{
  "n_layer": 11,
  "d_model": 192,
  "n_kv_head": 6,
  "d_mlp": 640,
  "vocab_size": 4096,
  "activation": "swiglu",
  "norm_place": "pre",
  "qk_norm": true,
  "bias": "qkv",
  "optimizer": "adamw",
  "beta1": 0.95,
  "lr_head": 0.0107,
  "decay_fraction": 1.0,
  "decay_shape": "linear",
  "seq_len": 512
}
Each number is 128 + 32 x the weight over its row's rms, rounded and kept within 0 to 255. Layers, rows and columns count from 0. Numbers have three digits each. The size before them is the row's rms in percent of the matrix's.

# down: layer 3 MLP down (transposed), 640x192, rms 0.0828, rows 558-579, columns 0-95
# gate: layer 3 MLP gate, 640x192, rms 0.0909, rows 559-579, columns 0-95
# up: layer 3 MLP up, 640x192, rms 0.0869, rows 559-579, columns 0-95
down558 086:170073121118086156076139150175105158161112136157151116133108157163118156136141125100134128101110080174108154124107143127156132065068137112122165129155120110124158112137103154200119145096153131114137147161107145125119147173112168106152139122110148130182073091151063103109166120000192125143
gate559 104:123153145176123053096146077103107142169115167149108119136122113137164088095100155110093065108070110165120137149091147108144160118071124091041140134092110063129125143197095131111143133098197126101120098101116085102110111141080138152134196145128115092075124110127143218098091168116089124160
up559 107:114110127152176139169110131142159121143160102054079112081153125145172125158130102167182156068145119154082144158152179091113182135116156082124121124171218132086136094161058182152146167124135103138207155077094155184156148108138136090151137090135118096094140152144171176162128136163104109110
down559 105:145155188197109127108124114108121167084164077124060117110161137137088128116205146099136150150082180114106114143144157114126141160167098098097131165093138106131114125124109132154200105134057158076097138106158118129133139124117057156125141156120128143167102126093076092134169134108127084137
gate560 093:130111129123107145159155160106076084149128137143094116133139117158120115159120089124145083110118133095159195124102072103178121104133151080210099182143177164132114122161076156165190128158171139126173163144136114092210143125103153172169124144094110086092107101091096084151173078134199112191
up560 094:081139194150145159152160149153135140163158129065079142081140137127060157155178108151184117113107172159074133107094122142168073142099201154150174123145106133138152165126099074141114121130143144101090181129136117076123108159087146082157138138107177121156108146089121095149207114127150113084
down560 096:120158125110128090096149085107212049099162117095096124077104165125166137147205100172140082148100167124152109143057142103127131158156103173112118113135158151130151124089078072054148131078172124117063166098124139138110113097160133051113156056155141141091059140148146152106155131069136144109
gate561 094:071109130120169181127070133146125215155198082115145051134154123107098173076094113155140079164128114167119195119156178061105126162151116159102146165110150083136141105180127163094158130118104196133118132144102174087124127245112165134079148143121093133086184143147167142110107091118123150109
up561 098:124141158093157083120104200106132137107143126088119151168159188151095146158083115140141084115131154175148153166171112170142112161099144108123186099149049103147201152101192086154097144119142120154142136134155166171130102076126116172088108139134110125086144139057134133170172114118094221100
down561 097:134100107156081134111129159114128150166199150120187116033108106130154111089157131121110136148171183084105095114122151130132127140138171107176131092140156115156144144124122130105197153089166162125127153127125147158163145131116181172126103150149159083091102146127115172163097105118060128113
gate562 101:181143111094112076077141132090154149157101149167090124108148175176111110080119125134117114155095138154121100117058138129129138087168099133127094083163081123169065120126160139113112168105109119119143096127137101077165126112106114106043056139166148133083145156049175119100099159096141147086
up562 104:136109145134133122142110143171149150129100110134139084157154149086143125158122059156116171164167151210173066178092110117161120072116123164181146120078109103130178152135112140067151210077142083131121181101115105168131167143137149119157154127128124125106151107185134157151158173143122206131
down562 107:132134210118115125105131100105130127156129160164106120097089069163101090116071103126114103095125011073176152170137134163100155140106156161162086131122079140157122140111110085077086127158101135140098115176153122043168097098092112116103051124069165148082150154063056116129140115155163144121
gate563 104:077162083162065132102131117123138123141098146109160138117087192144137150073100136134139091134086160072140154127147146063164125131069102123089186141072148110107127132103117174154159126139113142110086085159138124182104113154176095160093145135137078139165108177159095156171151185050159102163
up563 103:135107162157113112104148158110129085129098058110098051084112121111127122078117185142173078106134130115169142050118110115122180135134123127173115154137139070103163140169143085189111119091124123129132139137177051163075142152136071150119183089131163196132116138167107139205138123133166153132
down563 101:175103174131127130136122104107086095153146073168100132107109103084076099050123148132165083179138107053181144104094114110142120169203092198116154105112163105154141143150163144129179121117120147063142167096170144137146113084121100162126112106126104102166142147168160094163111154209152133119
gate564 103:135165120110121126163107124165138159070153058107108118107071145145091149103112167172158099146141138149115131133087145092090143146140154028143130048120116110109165108095155128106138116152136127124145125074104107200184169157103131128069105146160176095141091094091104108182164145111165177079
up564 102:177122135155097088172150145131123150158091045108169184107120049105143125127124120117129155146170155111117120072102137126171115134143107173181152144118107096118125057119095079086090134105069085169138121121127109125083057177157139129149115102168114121145098115141118131057112130104119115179
down564 103:111203154140095140154104124104069134129122107121141117187166073100140074150151142154153150099109119154159111170123124134153187120169071146129157130086131094118122105113103147094103102093177130131133089114176142147133165134157154144116198110125101130104109166144174072135091117055130160105
gate565 107:118096049135105154123137098089148225107135081158139141042119108145065138102107118092137109140081173140113067110167179093089111170106154162171147124132126116160109126127162116138137125145123122139168157158182110119156104144152111109120141156090164132142195139066130121135089156109081126152
up565 102:127148118087055109095132185140060139140101113168162118178100127163128155139131149136120100081026093127127139152095110122113109236121114141117098159128114118153114133133159158139166101117201130178063172135100099079075147095106160132128135091167106146150115076134130163118161107142171106065
down565 104:095174189168189099162161102185171159103189106144126112110181104093171154153110105117125123090152161112101125122085079176111140069094101066138130078134152144099119132127110093141090166138060129091156070041120116157125161112176157129131140169082173100086113171135122095100114111152102153212
gate566 116:144096106198094105118135128094134130218134133131156096129110158182131152141072210087146111134095176047129097165118136126141141124159158107093109110082080099155132139149134124157119129132064144124135192076115122119105123156114053143180168097184122089181144139150118111139112111065117144096
up566 102:097080115069146123100154162167142126127148172146092102180092144172103133093163203105111089171118115109089088101164153075145100141111133152189126145209122102128138159108113113167189107116140093116156124174182165096066140107093148164124115131134163131068150173117153098093131131105092118105
down566 105:085035140177130154104162099171077190124089149117113122182065136090114097119131138081060114086180102197161142098108100104135155092109116149112135133126089180182140167166112167118142108149128143111139125083198142106099167114116048126089154150136138165155174123079162132150128149081108116126
gate567 100:203181115193133098112100126072136163151107133178155120096142164125099141112045117159132131156109128104076129132150161142105086149139103137081095176118086124120141172115115108104155163123074086065107163118140154164147125106136104123109105103141138127143158085136076123104117138096117127109
up567 098:112134103112163122198153167103114105202147119112107228141088109085117111156145149080036129100111092145116120161139105115136149156116073073119134080097122124159115151124103084123100117175133144201141170109094118078098174159100116113136115101187104156160118126081121130147139167122119167070
down567 101:092144091055124105148165095180146093167146106100137164183127157135152187079113088188112122137133070150157144187121165060111141125115136131087143076201092164172091110080104105093126134085110079134101105156118131210128094137189156145157108113182117073125110138121121115095110123015172119128
gate568 094:151130195120090096155106101096113110169052131121058147125174175102170119129059169108095144121068075127125123141145126053182090138144085128159130154143124099129176156149055160184115122145122145092071120096112117099125125112156116149111120154155133055133100142121142135075105137088208100108
up568 096:138139184131129097090094125174102140131121110144111131054153133125111152159161119133120111190119126144114185161175115157172118132174164173123170094090124104120145109140123146098112126111079118175126116104081095154167162132126114136105127123129169119145077143134114229080119131150159140144
down568 098:122125142148082104092105098182108128062154110124075161124117142127115129062129152095085085157116105102129153151113099200134197116144120204144126097090131115141181102160151135108079128075148143104150125144162113151130094107168168123094045137136109107163112083144076189157094138161116119161
gate569 097:174134092160124148127126104117119098210123105119095168153114108169173092137116178116164142073058129141106151151128159143066165108158114120097114114187084150202110140145168149128099200107153081131123119138117165145144155169120100131132104126119081168122165096108165158154094140100066176205
up569 098:126133116148102126164070195148171148139098105207102185119116080127107173091105141128142098160118148119125120154189135148173151129088101118134167121127170125154101167159156128179152143086114141198151096197113126113157089150140132081134076161085185105169155183105115128127150100170176129121
down569 096:116155183130107084149128196132124172052120127148127097122065109133144121107138105101124094169136158129161158097125153124110058122147100108077139111172125125200139147165096126215130103158109115159127123198121111139121145129123167159138142154131165109214100135112108090100118065132111104121
gate570 097:114097112120134190112150085163081093111096115101064134109131101117109155103150142116138176161093108082165150100115126115087151124168052135110134088097161140137156139107110116113109172131145122095158118141165173148153053154146072126133143136135151086118094089160144121137106134118151130077
up570 098:093124140140144158123136162126112117151107143115103087104110119095142169135131117111107206131156124134153185144130158083128078130189119137116151187168079129081113122135142150178168091056093076143140184164096155046144117125132184154143142092126103149155171168131095118132122172139082154140
down570 100:138109118131156143151113116159082137106136079114137203181129145162065120168104194121119119171104107144175150117068089130140168112109118147144131097123103102132092140109091130086090166092165162084111097124182145111070146150145150153145147118156153147164111051180164110153137102070140123133
gate571 097:165127098145079151156188123136141168112154094102119185177139122136090097174131124132124147112110166146142105089159116103172068060114090134086200090091159089109089168177110100081127114096146101122149080064130071075139128177140083101149177087119142134140094124053139145079109159119146070133
up571 101:097141165107130125173135103134159117140131096152119178152098095103111112146167171117093151145176085173140129100137059183084155140102111135129031103161107120122112145169142097120149154103096139170197127115161083135171129097123138148140155158102099103128135162122066096109130127124108163157
down571 102:113146146123133188107132152162127119130175137165134133103108080150146130154092144131180168145126099128116130144124094087139197157104139098159171101147126120167149150071078139172117130170201134217127149106172099091117131138181083098141093171104109154097088157116171075146154178128158102117
gate572 115:086132124147137103143141115126179141146111097131163093081129171128097116124094091157131129216119181153066196123099138064079154181105180133112154153161158076143165140094150101127168112108065112138170099116159101153179094130167120163080106066136072094117159115149153112164123152097199091128
up572 116:136133134127098134106164110135148122194183071150115124125119117126151130115134155095128147080134161097098154109067198169167183126121151125167093091170110176134096090102097115160102149206135105121150131104157186151179139109102107116169142087122152140150144135179090115076126098112134106102
down572 114:167141175122134136144118080169125165122103113129144134086162110111171167098078161149132121068153143180192131121202132144178065049127145122122065081154109084094140125112106112210108109179147131138127145141144111107076122141097107129101115121136171178146119144104108120105127159101095068134
gate573 095:168160178118207124161092089121104127139094097149130093158146129125132156145154079185165141145109107162082074168129168138140107138097154154140140138190146150162181149158076123125125126117122149100157147118166142178146118143167224122140141134085102084113174094104075143137152135108130082098
up573 095:048119146095162154102130089106160094182173050139102125111120145102115195152170083166148120118144103156161157147067114108138163137172135156118100148188102112102143105141182118095081196062093083133164129121147122139130145104134137149171082067138117062118115108141118094099176105153159070134
down573 096:142079117126139177107096084131133156090150177113133109170147131134160164089108145147167142165136127127044138205181144089093111201103194157146204155143175131080134143133132064099148155101137116154119184187087166153131146102081166082071125110117108095102128060096125144159136081092105169117
gate574 097:148099153189130115126147057097153110138124124116138130108100144166180040123152096126164138123113119105134120094078173098161117070126210138160146161172111125167124085159141155101172165145118150098088138153136121125127147149066110121126146102155153132150116107104123151140156120146147129147
up574 101:145098135152094108114107174133175163159078132099079066113189182100060134155124200145142124102128160140145171097129101081152042107122140159101147139101178053148172138147182129154068100093146183141121123085169151131146114158120162124147110179162118141096125057110122137135105092120160140073
down574 101:131101086137118132131070127116136062124152136044106154125080142145137092177101127097120154133165114071171130118088171127154126137148098145186103171122160138129143185174141116062067118088175161102131085123079156174124132108124169120121110075188099169127122083116077082123136068035143138116
gate575 099:151185138167164111118148171105063074097184145135109090141132116091116132105128102095090077101137116130117123133110110116155089151168115129101076108127132129153128144092128130150058175081057111147144155153090122166107132108122106101112156123178129113113130191149092136140145153135204136107
up575 101:173120126078112136084116139147139170142103102164129092132097164126092180098160079122173082062102150112212124091146150101180138157133094138107110148046127071148161175121096111163107098130116067148125146110116142172125095092102133129109101097085138119126091120097129152105117069160140146081
down575 097:136125171189122097083091149168154124120128085195142109150180103168144179143120149144120141151110138114114160125187073102117134076096118181097106162113028115167105099103155138126161179098141090103089109121163144086112104127153098133136112120109085134094143147120082083128100087241178213139
gate576 097:144139127118118129098087141178146111183078093133119146194144184079145113082148130139104156136118136114143166133151141138096130161113182153114106101138082170122162097221096117122150131081094171100124109131119132141176111185147089104045104163099123069142091134155100102088083102135118136158
up576 096:090105139068064104186130115118171136154137146131196107091163104165133104146092163131121103110181167143101144124142142129145142158078168122162102144122147133142121115101127112130110102082071181076125133168145123130115156148119101091090135161167137131132136126104151155116090131145204077126
down576 098:156123116098182074196127080097191177135134133077142100160176128166162157159133153159165090205109123141059134066134158143148123104181170161138147167117143130087102128108178147166124192157130093098055100161151125130106131090117117113170168094129163119173121110102131141135121149154123133099
gate577 091:178135144068161173093107181161150145157079132132153126173097140144084189172116131122173096120147107076125136111161118177157150134071117105115114076094164126150166183118220134149124085115125167112114137135161121085128145159109202095123149076113135100155071119138110202115199136068083144126
up577 093:152122155083158160129119141187131120173131182098114146109189123114130139112078089116088137137142106179094118088144161175164151144112146123148113132119148156110136093120215200178107128101117095180162140199126125142095139123085129093129088120122126132139136056138148131096122140125117035152
down577 093:136153134132119156125140141111146059102063104203161144093069106128126112170128132170158180197073113135056145129115078166128187114130040125115048119113150077104138116155168118152138130108078126121100165125160079110128141160047081116109125147142133170135117135143122149131125122123080165137
gate578 104:161140122109160092125068146115168108151121166123177118139133205120155128119122156116063115094118144115147091142145167112144155146116215165129065151085158156158127117177112095179101116109091131098107134106139199064129152157119063187103143162167140144160126091118085110164102042082159118126
up578 102:110107157095100139090144172122112088138163115066157092173122121168137139129091148092108127151089163145143165120073166135161094092156065082121141127158184105110106138160068156167097128155059153051137120141153152158085130181119153117131136075139153168139145178167096098139190056132172176108
down578 102:116119072161062115123163091110104112125106117127106072065124067108146060141129166121161126087107172182108101111066147125168158099092118111170164076185136111208108137087094047185115152142157116105177093114105125115163131149148183096125134200191157115117138152138136118108155132095139097154
gate579 101:127122150114105102096159113084142100178105140115164150137143134164203106128137122163127147067091104129141164148108146134099131173063139102128056138161180139144116138138085153146195072129147121119098113111102146165121150190123088101142113145169109092069124143178175147097194138131129168104
up579 099:072175155125164163126146047084147118123122143169127139134131097146126142120166173092072107118078121109191140134118116085081160179160167134103137137118119155114153088088147061115096100150131110070179143125188081079119148148115113132109101109104109113137136107100156143155090180074138094037
down579 101:153126143084164148102066113120139133110119179108158108109138105125153129135122099075137094108156112091111116071124179128176136195166101124086085095103151128131182103145113098071101126155115134102170197098134122140139117144133114115131099179109104142114119162120159154125105140000089072158